From a checkpoint of a small transformer trained on Wikipedia: 8 layers.
Each number is 128 + 32 x the weight over its row's rms, rounded and kept within 0 to 255. Layers, rows and columns count from 0. Numbers have three digits each. The size before them is the row's rms in percent of the matrix's.

# q: layer 4 attention query, 320x320, rms 0.124, rows 85-127, columns 256-319
# k: layer 4 attention key, 320x320, rms 0.113, rows 85-127, columns 256-319
# v: layer 4 attention value, 320x320, rms 0.0869, rows 64-120, columns 256-319
# o: layer 4 attention output (transposed), 320x320, rms 0.0803, rows 64-120, columns 256-319
q85 096:143190160142128141147165098138101154107120103146109163164126165173091132121159177127117104193064210130144134117143141160097146051163128116166127088163113113162179163133051095137127114100078126
k85 086:124125073149131135122049104112133105106135107150138184120183145117148120150161143095101139120120109127146169130087141149114154118178143071121129108192080082170112131164142158113121110121131189
q86 092:127102160084135093161132129133080102111091137108112144157141163108110135134182084105058139096159148178111111154105149121120112184103139127094195083114140146174140140142157189157129127128101096
k86 086:118125131116060171157132108109119106121115118105093124126084132212172154104078139135132147135115116154173173161121126111106081121207130085118161130122139141122103106113099145136109177097148164
q87 092:173113106084100178134135085125112117127162132211125129142144133083144095123118118124143213106144163097143142175139112138182133082110146140171080192054170122051134131151108108115158073103185139
k87 087:171137089061106143164113105126145090105171117186144181073151090087106105088130100120092219116079165158152085093122062134134123095099078128133130132149122085120119147110097158115141125146154151
q88 093:158167114185137125142085101190138123149163117130157098113142172152069134153108055175087118086109175152131134164142138114138105134085112120108078070099162140124134057139106102153181164131126114
k88 088:163155119105101164155150137184153146136167105079153114124136129121082099183112140127181152097158116105110048116200145119107164161110167144104152140102156072102136112167172098139086122169132129
q89 090:163069112146128145136145115154108085148153071148141127126128170074121163143177059123178065088058146087107187101138133147123135103110145110159170143157131134069127149107141118109135133099154102
k89 085:126153126140137156177133205111096136118220136171123157087131139067118087125166126135133123148130161139170123111115249178093158085084178083169117124150143158086114110123143101104185130081161122
q90 095:149142095083113080083113115187123115127122081094149185123099116103111119112155114163161109157159184128145083107112125112119114109076099103129094153119045091137106119124152190150164087137107091
k90 095:209159126133116116101099133129139124095089140120166114127052145132139118092169086163152091066162132151157102177171150095112167147114116105085111176086065141094111157074096117037178102160126090
q91 096:110088133081128110140179137082195115119145163123140175118117162181085094143128067121148135071152127168146087101095108095070133169132157086109136156161143164180143148114126131142129086156129141
k91 090:076090187097095109148158085090117159097144160112145121130139178170185162117168137149125130088103143185178045151118144122129136158127131127130148145129128193157105138098129100129132090122097152
q92 094:077088078071144163167129145165087136067163130095097138133104124139106124133139114138107147125140122134105162062131128124153117078087108098109112087093103131113095170121111074134132112093127100
k92 092:137110117153123076100094138152113163083132101140074115160057111142149083097156046174170136140115126165131097140170116121184155122112158167111042139139102080122125126115150142178142117129103160
q93 089:120135127169144172100155126119164110145121103071117182093126142117122164134105096191112169111121158068088092092144105159106134121161125099111080150101140114149177139091143139141114121086158158
k93 093:140157160171129153093142131141133078130160102080139196116133151162119132152138051151129110181082145165119095117089160133158133174121097117109065244082091132123146148147129140130165146118120164
q94 094:083126090108125159184157125112165114067162125183124154135179092118119106078119124146150131163030164125091160155149080175082151098111142154123174107149095187151140077163102163192119136183141101
k94 085:136095099134137153088076127110178113103139127114105134114159110125181135159106112107197124115110076101120136119151144159170179063135149080094148170155150179194158113130122150168125161164169146
q95 089:128186107123152115161106158139088086149073144126108123114124130097186086128145131132193199189176108167117156131093128158142173189120169096176199062164128148078147143124187134130141186169144092
k95 091:088168143149105119156059158116182144107077107071167179148191143129172108144108153129118124107208107121126164070056178126168113122126100098142105144123136115110108157150124198148165164133102101
q96 105:133114162135161117152126102067176140089029139149092084140127115133126230131098124139085146119062148133116169183134088109072135136105075118108101154187151142099117112198068173165153108118159122
k96 089:056154089136124099085157108086110078103113111147088106119117142101097168157206173102105098127134062107132111135120130147134126135090126096180131095120134184115103154150117125084138156102099184
q97 087:097092111130106115152164119085157182127085117099139115123117168081095099121111108169168128197092160101152164121149129132061146119136171148089109176114130076078112110072137122135136153059117103
k97 088:094131129159164111121120101155097140128127127131087180085124121131090086114133121138159145156074128184177175145117123146162114145116120122096059102121160090092069141155134117112095111075111131
q98 093:102171146092129195122119113132142123154165076127112163105114112115109144117154093090120202127107106120139129092139171163103154198100176078145132102079140121149165193152139118099158111141098153
k98 090:142160148104142142111162146157216065115123103132149168154118109120075173164173114120104103113107092117134108163150174093105104112129145113116116134127133135153154091110102108143124071109113139
q99 098:137155207148151125113084059146152139180109157179150121139108144121058111097184104092097138146113131173160102098150105162103124129112155094120095086188124147144110114129170168152127133105169104
k99 091:076066180143093145083128130101117130127118122178150177124146092098060153142144105132158101142172100143077125132136128137161197188113117168141097095121149183144137103152173104122134145138151128
q100 092:117156137146113117123183093153171087168108108143181113120106071103124081159119136111116141176066101099160116153173118195091115107139071104187094057117158132131143104086118134123139093154191129
k100 090:163173108193154125148118145154221083072120144124148132112174126073091134151076154107175147189180112158080169203139112113137105128124138120163150068120078098131106117109099094128094136126164151
q101 101:111141149160126114106061187121139181128155136129126182113162124140136102105164129114069165098115148172095120112112154097137193150139103131144147172113094096157085194128153127176128140087088159
k101 089:161128140188090099109122130127107125184145142118136113121175151111086132139143129153150131139155133161083136114118107110137107129151056090114023172149103133158203138110147145079072094125112122
q102 088:099109114147146155135085115132134055122154115137192133116099078100082096094142186122059144143124054104178125096064131130095145129140098127092158159124151100125121137077080136164114155142109148
k102 089:157133057111152129145149109133111137093126135134114088148106137113119162167192071152149176096152162079177060159104105162135135143088105106089169194093105112056173120127084083082168094094161143
q103 099:125164083171122136079105176110135159130125106162137157086069135122114154112146053123113142116113158142082112157173168157145156116127095060154021069143160175163144154115136104075108130076173132
k103 089:147138145118123089102138126106194186151140160143134212100162121101172153161148092089121157099146106144109100142156117164116161108189108057142091121190123134121128079116181145189127152111153131
q104 097:105169176178146118102105127068076127116136152116082105091149134124066147207144149135191100097155114146128102124094140137178183134188126137192114122045195116087101119112182132124097128122124153
k104 094:107104113122121114104136141129103098110144129119121119144110129128090110220128152154106165056178084061112153075130110079164125159137137128157096116094114105106115127098147123122123103073134121
q105 091:084126071094159056136145156114148103126148174157092083152086067186116166119105151143108113103133147121197095140130202172155060097117124129099169121139090164113121135142125053129148104108080168
k105 091:108121090164138125124084141131145139156104105167133063108138126140147128154110124166160104159120124132162133119138107126099157110111180122130102136188092146094117047072151113136089164117207171
q106 110:102171116141075157092106139094146175153132143093183144129154076130130136151187203094163115118147108105158071119094142142174094116152109091144144125093147137144132173096133109122142129095137097
k106 092:099083131098130094125155109126149147086126156124162086111133175081049149136110165117044138150080150140119086135118113103163191163158184091096089061154144173167102142171122135134123130079192152
q107 093:137203117194095122112133117137097113104132084144101166107093080124179096159121117107146185100121128145070101137125151163170063074158121132169121081169152173155122085118168075193149154129100124
k107 086:068135106157092154181065209105152111168108140163072115074112155131134149185057070132165168124162117140124133084151149080120098133182101154166131136116121165163137115125082091183086104139113098
q108 097:101096137046052134171187137174142082076117138182128080131130124121189110082150122135104143138120145163168211095117153138165148116131122088133113083147108079087121107144076133118134191151119081
k108 086:133084143079105156110114137105140116072110066160183107071094157170134104104124147045178134152113152135146156105085168160123115167089149137120068120137170139114092101197126176132122095132128114
q109 095:131116124123169128177153082083101103092073133120168133112120119099105088093117149143063148115125052120111187149166173083104160118145124101110205102124080149097117099150124136168162134190136167
k109 090:146149128113126137193143086162122140093126097114165135109152134106130113129109107120118183129081121149140127141107134136147148130116121145085153103145098145144127124151153146181174109191178134
q110 091:142130067144103124139115127087105111051103149108116208114166112115136118129147156099179098115166140127108120143141107098151108156138082156155111058146152090128123105198187150107100146041088112
k110 085:126101038123102137180138154072106098111100158120123142150135132195146084093153134089140117139168165157141140158155147141120113163096143131119151135150117107087151104110114076097072154103098081
q111 090:072151152073112117087128138126035126120152104119138174172149143100129086105108094073070113153173152131121160128123164179118133143126123131115074070146125112132117112147066127198099103161081151
k111 091:140128211084074089148177133147114102149142114134142122106162148114152079129109118024123158126146129121065088132152117148150115106129100111121038061174119087112161117066044169136107131122132151
q112 100:159109092123130133147119226141135190141134126167147159156125130126118151115132148089148074154085121064150123109142123145160140113090175152100117114101164080159078106152162162080122189070105147
k112 091:110158129127161152144122182152143055135147170106082138129127161143131187154175129143107136060117152129142168137098127176148097130127132098056152158122197171079148095091075143156094112115106149
q113 092:130099102112070124171060138149085108095104088128151128139072175166127140107189097116164160103144149166096137137124145160229113097116158103111098095134187170088119133167108143080100153125096133
k113 093:173163138052075109183123080158166173113144139125075161131050178054109164122125117125134098148163107112124138103153075159121088088153149100144094158159129111182101094108140118092097198032106144
q114 095:122169135109088177080094188073177163138120135151165100131166119083177090177145054191138184110151113127155097103093150115131091091063147143169161147075106115136136089160173159130137136132087154
k114 091:150198201094122165092138152110116126140084114120112088134153205100167132107130099108183164090066068105124058127170133122061130121110109095130192148129142195151183173145084104132133151130158167
q115 102:133114117100142123125103105111167092117074132115142122113134135083121126113140102149083103140129128182114167131180134176076098135142131149089148098140098128106189101090146170116099124136116101
k115 087:142102113121132145099097120167187126155152102121111176074133159082117138091165103117106094087119146131132134188161185114094116112157119142094119125160096134137148143136127113100109113143166106
q116 105:134103098140184117105091132106120105147119155081119131195112107109122081127098122154067109159132130161153165063110178116100191126149097138123106145116098144077096112171105179122091167159073088
k116 089:054118132171189165157146117151131130190153160101156135136108173123106112160104126193116108090091183163174099119090117163138169100145122122118089094116109162090093135088103143105115167115121106
q117 095:134153121172091159096077133077101208218146105167113145135185184100096145113110189192113121150069076146105113089134111152159069119126131143156110206122152095149116112168181110174092152167156139
k117 094:125142092140164143116171117178122120144124159154139090075179131154062142160180135210136089158118162100054040133091144066156139197094088117166153142092167147128153145106065141125095157118128117
q118 093:108138143153117177124131154123125160157090174121091104108079143137134169116156157129147097062148117130151127191157145145109111104157182171120150160103177134096085119128156172085095154133068148
k118 092:105129106055123186111143088122130093143163116111140126105112179114091170150160057145192148132083051153093119166113183131105153111165139145146139164148168182105118127140167154104148097132115098
q119 090:169118130079141109081080081185098153097151143172140048109131177112168175139120141119151167199136117118152160113124113104107197133154160098161154129118171158057103125091080107116127173168150137
k119 091:105108148048110084134100120163181129115151116176102083144160162178211105117150144144126134136112086158070169105080154115121126118093118077192165117131116097160118105140103129128157083147114176
q120 100:149141099099117156156079122147148107145156122166168121113089120155131092147100116129176108126172137108117106144149117079134156146150150123197127145114097132154167133124107146162097126119130152
k120 089:154083139160127113143098097177188076144149154071134179128045103130110090154105075112145159094117143123126078095152100134151103114093093112136126137121118154149130125146139124144105097170145133
q121 095:118118108147089129098163132135109130130139135130117140109105104102134154103046112087073139119142129137151160090189112144160189100147177118146167102120171135120105124122134108076165129091173140
k121 087:101099074131138125141092151140118045093130139103118073093137126152100138153164149111118163121156170129097116122155134080115136078162103111136135081130191104139075116114184076053127163113117132
q122 089:137173101133131119120111129140125153088142140171110096123112124082172050155066064186126174121119106128187162166115115138091109115088115115146136093188114156132122064110116217128109075105142090
k122 089:175160110161150090137162119112135156088161156098133090105112105104100103091098130127138213128117135103122116147171099118138077123086136116189196101110134114107119119136129144144143123133160083
q123 094:128141114145090190132095119127144071148143145121145164140150112130187116098138152160157147088138167120154135110133151138139139076089159161128164051076134161136143130105087133157099158071132128
k123 094:150107175120099096195161116097117143148112136166140067146083163136128163116141125149147122161167139132154131156092080153103126100115140140111134101063127153059153107115090197134101086134118111
q124 094:226096150077137116163148147068066183135075120146116119140122181129122130116183167119113111136115166109145134136179079126092108181148123118171071092139085153110165074161168131152141128138142144
k124 086:114086140087160088146118084100124118176054141118105177119106160166167131135179162139138102149155058108185135159119095151083106120124104178112124118092190100150151137182118107108187050138109140
q125 093:113138142127141137114112093096084165181118167090168067077129157163094199114187128201126143115107092123124101167191144112081135166127145127088068083123126098135105185103094203122117093193069105
k125 086:152147097051112104108138056100076146115156117080175122101067178113079174116161173146098113089083146132141150159165160113140123101135100135127092143105143152123132154125083112154095201163127139
q126 092:145140141129186119100120135123105135096101087197167162111111125148144146156087163109142124152109139144176120177155118103150140073224121159128129093154133165150087094158094159167114115126174141
k126 089:055197127101160151147145093102145077124168116156135146098128118098113157170102146115134098202113124126206107139114106078086120146126126113142143121134116142123163185164092160133147168139134121
q127 094:103123146189133120140109129168128184117151102136167067132114110132178166151143150054104154098071081099174155121152099092207113170130088109177115139106166126114163133115138132200133073130131127
k127 091:082130101119147081146089141112118131152160135085077114093134085151142133157141163136089120054170044140142149178112114107157158141091154136134153153109137162152156084135123112140131138101128138
v64 100:092133171125103100146088085078098068120141136137183182131104163134156131184206067151159125096155159081116155093127137064106110094143085170143127173070106078077102143134149073103125084173136110
o64 092:135122093125110106159183085063113162131141103107118098150090151098075110152148091184049146144090124088150114125114144136080178137170128149152049119112164093131168155114183082153158148115106150
v65 106:150132096163108158125114112136137179084159080117153133111113084077125117112155111111100113090111117099158104103142138090108177161171074089187100150102127114137157114195147108073061173075147086
o65 098:131173127115151113095126072079098192143128103096148115128105124175049102113147113177155103129163101131106072143147125104191101130079091134135185193139144125182127141121107082129153104133100175
v66 100:091160116154150074105138122151146122094060211085100131090076101125144136114073106115167138186153145130123065128162078149111150145129119139172160146150159145151113097130163114106195152129110139
o66 096:105076182113167115177133153088146165159125201102132088153108117099130213126152101155154036152169132137129146125173115089111078150134093185120156154118086156169105150106068171087128111122116143
v67 103:109101152146163101100063039051091105129072170121099108117121151187150129036121124136159105053172131123122067118155155138118148151174125113142120138168110130140078088132177153169104178124056133
o67 098:093157125137159151066148128113139177139122124098098171136123111138157105146108174058051129110090144143126114135118180078137161112145120112164181106139102148085092140186121091118179144149110117
v68 103:071127173080101215164117120123180103140124109086089105148126100113111130125134117078099157152075128074123082100131075140143158160065151158181130105107158150061150128123161165123097122078106164
o68 098:124094085111135112153098121128206098112155102196146094132194169190142074139090085087084139151124152185113119095095086125164089101101103129117195109144045124118107128108088102147113125074109138
v69 101:108144099130135115064107143100124144179161086137091045119114123171057157132116125146154123118091133097134065073151143122187137132152091134118123125131106128069150048116142165141115096131154139
o69 096:144107128110105151114088106141136131142151128127129105102061098161138153092117119089121165076137119101141141110102103187143095039104098060168126107182171188114128060150101079102150093125145151
v70 105:099150110113097144093110084150098095128077121169128103148148104082105111090170067148080076091125136150222105098125158148126104159105135051103159108127086134116158129108151140176110153104147151
o70 099:177109132156138083139089155140121119100047142189064137085135130084163168134153131109085151108163109113140143085161194151124117127171178136132135120161149096096106137145145177174107204054105134
v71 103:107084118175115183118127109074123120139114119113166153073126134087126152127136161118149161128142055091107140122129158129138125126102181113175052083082197119079179174159097151148150118118119173
o71 099:123084165133127128054106141114142179140168110147124146150153150080062097116227112155133135160151185134155134150082131119108111111134140088154172085085089119134117109163157186195148122122140160
v72 100:144108101103090167063133112088129126158114117166107165070162109091101088110127153185180148102084147127163144159148125085092105134070137142109118163173140097066121147160111125105095088156154115
o72 095:203071102061086121165105094125168154159072100081133130111139133205129102108128151119101138150067167123152153083113093146164068126128110117123164183143098150102157085125141105174091138118145098
v73 105:199129211042087197096131182112184142075097161124087146198095104138120109158087104118146111110160185144139114098107175179108175084173116159088129134147095103127133146098173084094105122157153158
o73 099:111130151162179104125174132143079098159042158125186140179115163141145127116131089067094178087126165147107157145099133136083175115131098054119108101161117131143122175096159157131158123138111151
v74 098:116176110138131194103160117121086126112185110126147114072143105080108155074123138139092117081146153130171107101118136122167175078107122133143113130173211135093138176154084112121165120086037129
o74 093:100127206189110167097107130125105127146119097113127196130176114111142110084117123130119142084063076171143131075169139172139061086156100127139133130100118045129161085133134097166139107130068127
v75 099:124160071105149128101071125143104113111101105104059094109101107135198123091166135100205124108146062114150143153142150071180129122125127135118118144097132170128147076111115140105125144113086130
o75 092:154104094114164119093120119105112082147163148142060094145119166097129158150159085104193138103133161137155166128198190086151122171106150117134165149161129164150134158148159128129048141130105152
v76 102:115140103105106048138122179148129112122154142093109148165125145119099169094136141139139160099101116115129107087054158119145066132116153139164129173117106078128118082155105214111122126152169145
o76 099:095155070044121135131155127175163126085123146128115152113192097095155110105076127174142152119120102146145158153118068177107123166086087159153122132154163118124110135147190175090166141140134111
v77 101:125205154109120149113090179163122183073087075130148106121128107167086120100086073126123132104172103121184106083105054167147108144110108120070156122176137118150089138131131098060096071185180150
o77 098:121110138123162131124094119126152154178211130186127118112129097089166128111161126098131121103222108102139122089101106157136115138204110127150077124122153061153109086069150145152154078132161120
v78 105:091145145103129174106154121185093119151143171158105179136112106105142143109114146122157175149138079056101145128074145133123184135126129086136130118162112108157105109140134102153087132104127197
o78 101:054139091146110145083166128146114080139111148143168108183157113109074101110109113134118122156114111113131135134116160171094127180112169172135146101110131131097136162162123144103077144132146163
v79 098:136105164168159129115147158125157126117112141112118084151138158112175129083080112098101083131189151156093104124175171182062144118084132162150150131172147113154180187126105142068050153151163192
o79 091:098135136111112172079109185159141133104155095152125145122169134132172090092109114166132097121116176152096111122116120085074101178091145101081107117129141128198119127163128190120119132128179142
v80 101:192095129151138146132152042074141120108150127124096154129146123126140107149114170132163042119118141151137182211134124160119108096118115125116119117102081111158133144110163097154081165102117169
o80 099:089147117139156176075143117137105110116126101092165091115158184096098174156158142131151166125139134094112121127138119112126102078142195083157128129122107142132146124104145165146089122147076131
v81 104:116174189077166109109093168137057227159107162120171169169150079149100128149122088150118126134132142106148118148155122127162161099129113150173156181115195160089080108080092105097088110106152185
o81 098:112182121114186073130055148165086203145128154084142145066147094144123119157138074109123129169163150081077151152088061130127124191140048098159113131164120099094141145118094106053177141142110160
v82 103:141133144156117108234080189173128140177101134179196137118093125103171093099179131057138196108111085185149160106124143160158103163122107128103124185117117156187152122104063135118091059131055136
o82 092:088152143097146161119121106191139097188145121092153117105184135124144100091120106140129127132134154150187164130119154097107157148082120185075084131128146107206175106122137136113061054153146146
v83 101:091047136073186108093179135136165140121115143155111127126057092096146125138120142114130131114087109118166117141100105170093132140118144186134089074113081188177143150210164147161126119146075174
o83 100:126170135131171135113070142129084113104148090176081100068105098096154090166100076147063193182122136101111131149165147180146089111140128133110131069133123156109079149098149101140208127166149168
v84 106:148146147119137088106149121135074075130068177158140101076118138118185131122105147116107123131086112138125136114089134108110126148124125174147193121119131088124192139079141135152124141107137137
o84 104:206141133081168135110148099092124097077163156128154096134083079100106085124183118084105165134103095074125057086147148082101159176111142139118097164096148115092169133129138114141142115148145122
v85 100:151172174183175102165100114107117144079118126124169121124169125112124113085137169144049172121129157066116174127141190140088108111071115055141079087093166112099096140104214188124128149127091101
o85 099:171134111193110124131122090135066157115131161120095130127156100196136130113114135152178150122146110155094131078106164086139174066104146198123092133134109159125124127170174135153164176151170158
v86 104:119140162098160127087174135165154105128186179181163145141110130142096113111151089148104136082115106124153126154078151185137099138168057172140132135156134067087152174109097123099109119151128111
o86 098:126127125153140143116128087157056126087090156175116144212166086147093126114100139069123118158139148157153114108148066139151164192093150165170105087125150096127091122157095113122118153106193174
v87 109:141152083162151115140117157099145116114102146092119163127141092144131129115148220082119075169070139100161101135154157161123169118121108128175107096082079106115198132108133126121190165173143154
o87 099:132147112112190135096121158047172145177175132117128131129176147176059145111130139166118138117077140113159149095111097212099169115103205110164044131087118147131097120106080142188137139109148111
v88 104:147098076138146134182062120111163100082136157153105111134155142146139082161137129160151152132085130140129097110170111144069137163102099111201137126103131116196089135102092089100055116151106131
o88 099:194128134129161104214142130085155142146102143127100065081206156068119095121089149147144180155112165115151152148138110102147158134140114172142141120030150074115080125141111130106050110126106106
v89 107:137106161122169075130151068070152087119129047149087170170120092062131103104182102178147093147159125156154051121109072141144018118164181077126175145078117135128171184182119153069202122092128090
o89 101:127085092187073117107130096097139076055136093134135145059058115120170103129144139103134149161163156100195134153138060160100056135153088102128087088141086141185102124091070160117134128075071072
v90 102:133125177102149169091115146089126139139126100123120105065172116167183113120121131163120166118157118155182109156133083126101130087132079136152175142071085103122132127095187090168154162090157168
o90 099:062120160174080084109127155106147182098176099110070168116127123138102099151122188069090210151181118167114149140120116119166118169159123124157078149125107113124165170106162130127092149143096102
v91 095:140129120126119120133166112113119118108162114121152212111113111163177154050159160147133064126126140184136116090213168131130148155107121123127133122159103085116147074043119156033101116201181133
o91 094:141106091181120135101125102148136152138102087100076107137083095180140123152085129151040172124148083102093187123119147106137145086117120105154084154135127090087117176099056124168128106199133159
v92 105:090135159120094143130135142123057198126069078140157139148178150099139100127140118131093142146207118175130131146052143171116124130089066115132126154107137105137143089140127155151149075126144121
o92 095:158113165174165109131151183094104120108176118098160053126171134140119187128172198093114145097123166120147087162105144135134104175127110115141164142152094094096105163163128126130098106120134148
v93 105:137133148180178162160112125111121123116169134139133143165147053124160097109103141116183173138098135119109164175153119141126113104065120159074085131105120174092108131135128096138130102180163093
o93 096:069154171090098138146093104171122110136140135137141175167124099130115156138152130140163179168126206208170154097111170149114129196086169137129123136111100181137091100148148117082160138147065134
v94 109:139124163178151186135160092140104175124116123090108118128113121105125096088082123113104145026129170175148108099156131154111136112110171144157163202095102183226126137092150176130143161136135090
o94 102:163163112164168151076117105096142187162078080102098164101134136125134117084124124144148106118146065144186077191148149163114130191130190067143106118085131113125143194143080193074127145146140072
v95 101:136175117129127099136099115165100148173129190108153085192151157131130141118101124067106101083118135095119108161096109112142139144123180101126159127129154133169119187091052087113101114058184157
o95 090:117145089160125152091112155098164141131152148115114148160129161075122113137127125123178108107114066114137115158075135132123099067127088170153143173112162109136130139149141111103128098126093180
v96 109:177173138130069074144124079120128133125180113105107152107170131134143172175119118099154137085121153113139115113127124127145157134070084154150198112163130209140159133146108114129143138117083161
o96 097:108162147140184108117110152078142150108161101112174136144146160145103157099132121165176132125066075142132123172150081138136181143153132131102147120121149084077096066213107183091122139095100146
v97 107:102119134137106172119146144150091124161147132131144193131130073121111134082147134112135138072038108106132102092125177160095075091140148117114076110118155116105101143125147100210148142129118100
o97 099:106141145093132126141103138139071106121088134103182156100090097072101116130070156130058152082171141196158099101143196130114153167105136086164130139174155114196111143114130140160100145181138116
v98 100:141126118086112134136192142088090170054115102130190147107038144165120148120120146155154142120090101114163123116130175156146151188106096109124150161180128139141102112069149112151106115180080162
o98 094:112169108124122173126156156126127151111174154108198093128132133125155099168099112147132160160093116128131084097073167137111082102130148132082086158039186137142126085127104093129154148159149114
v99 109:171129170083124188152123111174097173039169149106173123146062104199151141137164165152176095158087081113107068196153105205135140138152153091110120155167163139117167157122107143114180128098139149
o99 097:105075132124095191126094163139087139142114133177106124070119079138118138137125075198125107117140230176130128069087146103125079169132146129101132155135131121118104149091109088144139169158096104
v100 101:144199148113147150062129101143058130117080090107183215147091121131073148164090151184154084090101124144106145098089139117127084102112121115144127109085170147106114223110164131106104083165153096
o100 098:153133125159171090127117156155138137106109134147095141138112090116103136130147131174092128117097107140102123146149119142111105150093107094124116121171148084140130163122168223172112105111138168
v101 106:147169120109114074123126106154150104187142135082196145048130131115134156126092168146122125184108205176159090120122106177155153151098120173102168129164096140143042147144073161110123083114145163
o101 099:097101126090118088107128124119131188159149060167152083154131094144191151085088146079103138096076091097144145144083123157172086132089147108078133151148187145117091094151118135114146081146119143
v102 101:158103144051157133103082148113064132063066153052192211166141187100106077110085164095113138081106185099117143087108150113124128171134142102117167144098089131129117157082139107145089089113132116
o102 097:120131147092160115138166147134112087120140118075139206190112183147151125133099120119170116068136121103123175116086145036098120137126118171168085104139142081102109152109104139092109126114128140
v103 107:138120140194155162109123198108137142149128122131133103154143031126112152183108143161058069131155088065140116164141077094148111186114111179139083097155116144130122109146126171088131078106130129
o103 096:199091162164139154067112069172131115095122107220073121106099113180138105147182159170106106167135132182148118075122126080180098128164088145070166163135133139145125197088165122132092107144137135
v104 106:047198091132160097143131147117148134109133073036112153121148138078147126152102125091149152141157152149098134178105145150034163166155168109139147124131157128067142142108124154106149176119138161
o104 098:120177081161144152146141146121125126149134116123126136121121149114148171116109152139173057070109121130125095124075177127139141141123130137153188077118150159130122099199113126162120111127122180
v105 104:104110193124160106107157126082135146112124210066124123091134163115178170140128132115137072131125139110184123153107120143095134146135123112145091135122209118091149065178113090017121112132136102
o105 096:160104108178146138098177130135089128148133165079144112140152162133131103111138119118104062082146110111126104072155107136091128176124160155105106173135036111150133113115114149095080113083147112
v106 101:094099098103112120148126095122073202163136125107156138141073167135160107129195128085117161149133110117125084115070085158135139133161135132102113146161072147120123104072103156141172087124128186
o106 097:112080149116161151111124142070088073143122184133172112100094123124096149162146138157137131070155153107119142136117086150083147103115141187116074167119114149056070148109120150128073141199069175
v107 101:112163138144152151077078096165110124135100158094170088132070113142097170086101109169149078162170133100098166174138172138103123084180119080089131117159124147052129129137135094091094093106168121
o107 101:148065098153085130071088138089101151130148127139108097086152104121094213157094147099100081131090202101109131104138113110044131089072117153147124196187108129134165207126151105108094085141137191
v108 099:102105116072143128198138079132134061163113105149162187176194160101109122080104149187152169153161173154172103129170097105109114114128111156163159083143094075126129134123129133159069100141107118
o108 096:115158129148110118123134151147160127104093146172123120126139133089137113104116122130125161089141149118068141116080147116119060144103124086173149121085163103041137163064103070096122122148125125
v109 107:108113131120145117158078121081094119149148089093124110131137084093155139143087201105133147118163130113134141113125160193142067109169137086083101125161126126180134166100120136083075160054134125
o109 100:126095093144112137126168167079079110195128145149138119063159146132164065096082149127165107114130093182091144151125089097072123157125125143122073105109169141169165153163157107102169105126132196
v110 095:158135143080108128094145097136177099130156043102147106142179065152157145130103169156086093093118130193120215123123127130080141132113127098123119146160105131120063104098137127190124128134074175
o110 095:100125145172102107140100131106144122102144142076156118148109054128099114106069095144141112138129164147090143125194131177133146120117138112107158155123140175155101139095128164155128117091145136
v111 097:155069094091150165113077158136132141112130142084119135143131096105162107072119127165166133131148144153155130099083159107113104073153098144186176122142085170166122096159115093135113126121112094
o111 094:171208051093115089184181125140133137122154097145124120106071102095042156136160103127129112132168129090150136151109155150170111091157127099119109190088114126111156126131173098034088106109112146
v112 098:133168074101142158082170125076092100085106119091132095123120087142076089131134153092142180124133156119135118124120164189098133120124109200122105138086144086148126173177061104119138225157099160
o112 097:118173093163103164162201152137098137140136119119121156101122103150126075075160099131178131137130099133126174115047156149154119092113128152105148151146119132094180085142073164111139107153135062
v113 103:105102161146124149111106197107142059131131140158177125129118116134088162096142146108169135122166138099139104108208104158151140108126089186135113108189147155147081047187087133121127151140115116
o113 098:089158119133177085187126158104143105144069146141153108110055145152110096131154135161133139090125120115154118136081103121174132160082122081139167141131122105155106155164090123100126126166134129
v114 100:102028121130125157141139115151137133112078133184090150170130181163131165136135111108112142165123148115171127199154106154151115126066096103181070088117199094099110166103153135124115132141152098
o114 096:126128169103128146105135086114127174101126170123161132132119102104116181152155154143094155106138128183171142104158141171137125145159099110119158094083131127200119165112152147062121150069160113
v115 095:158157115141156146194157127104132166108153124069150177111118199164122084065140174137154156150093192086151096120071140082135127138114137082163079116100079145115189070201125201144136113155154175
o115 093:122146140160102099153126122139072136143111123068114145130156208155111119115112180162158139132083105112086124127139111104095080162138093140101164066088172126125185147164159132178136110116147155
v116 096:076214153127103160100154078159129119098121132081084096156195148136136121117122126108129142096084134118162147096196080105151110141134108117094110107141094183129195192150139094158110100136178071
o116 095:100127095140105138136139196112174141158078138162079144179160137198126184105151152180156131189170143120184134146106146140090108149110139136071081160115154139111207103126177172148100195173135133
v117 104:154181126110066096138111077165091164147102071141157178136126154154166099139162144130137152138110145074129130095136161185138133102183174118115135151120114117102101147129116150122066204172117119
o117 100:145143091146115064146111123142112169101124130164107151074093150097131145135149147125134142124060128147060103195135151123115188092115102081098085122124065121089100178112144109071144095099139091
v118 102:111139208123124093138140143107117132101191119104084149120139211079087165123093131172123150122100137150169088169110141184082084087151165126121121170141118124163097089172104091143109128088190148
o118 095:100098121161119131177128051109107123141138129177152051086175097126068140137191188121139130109149108130178167172144182075084141125076123134130161103083137132153136126133116119125157121185105122
v119 105:085108136115197123127090073106113178150059184011136165109086118187126130136110160120103195091139123110103158108131111179111111142090101108097112112157141129098114069161149138105153102083128119
o119 105:140139108118103090108130175116141128126146150087112123111164118142190142164108135181127088158111135121141087098091187074125083059144100126156169119127125069125067094070146148107158127119131116
v120 106:137060126142119119168141075168138169123168158113115116111129117120119120111176135162128097116131061131129146101144157098093147141061112114104161045170171123145064129128159076157110129158095114
o120 102:094141121125122158158146121078106131138074169122054127075186197103143130164115128104125179164214119103118161154048197187172136139112143068141112101127176165152103159174143142152107171186115124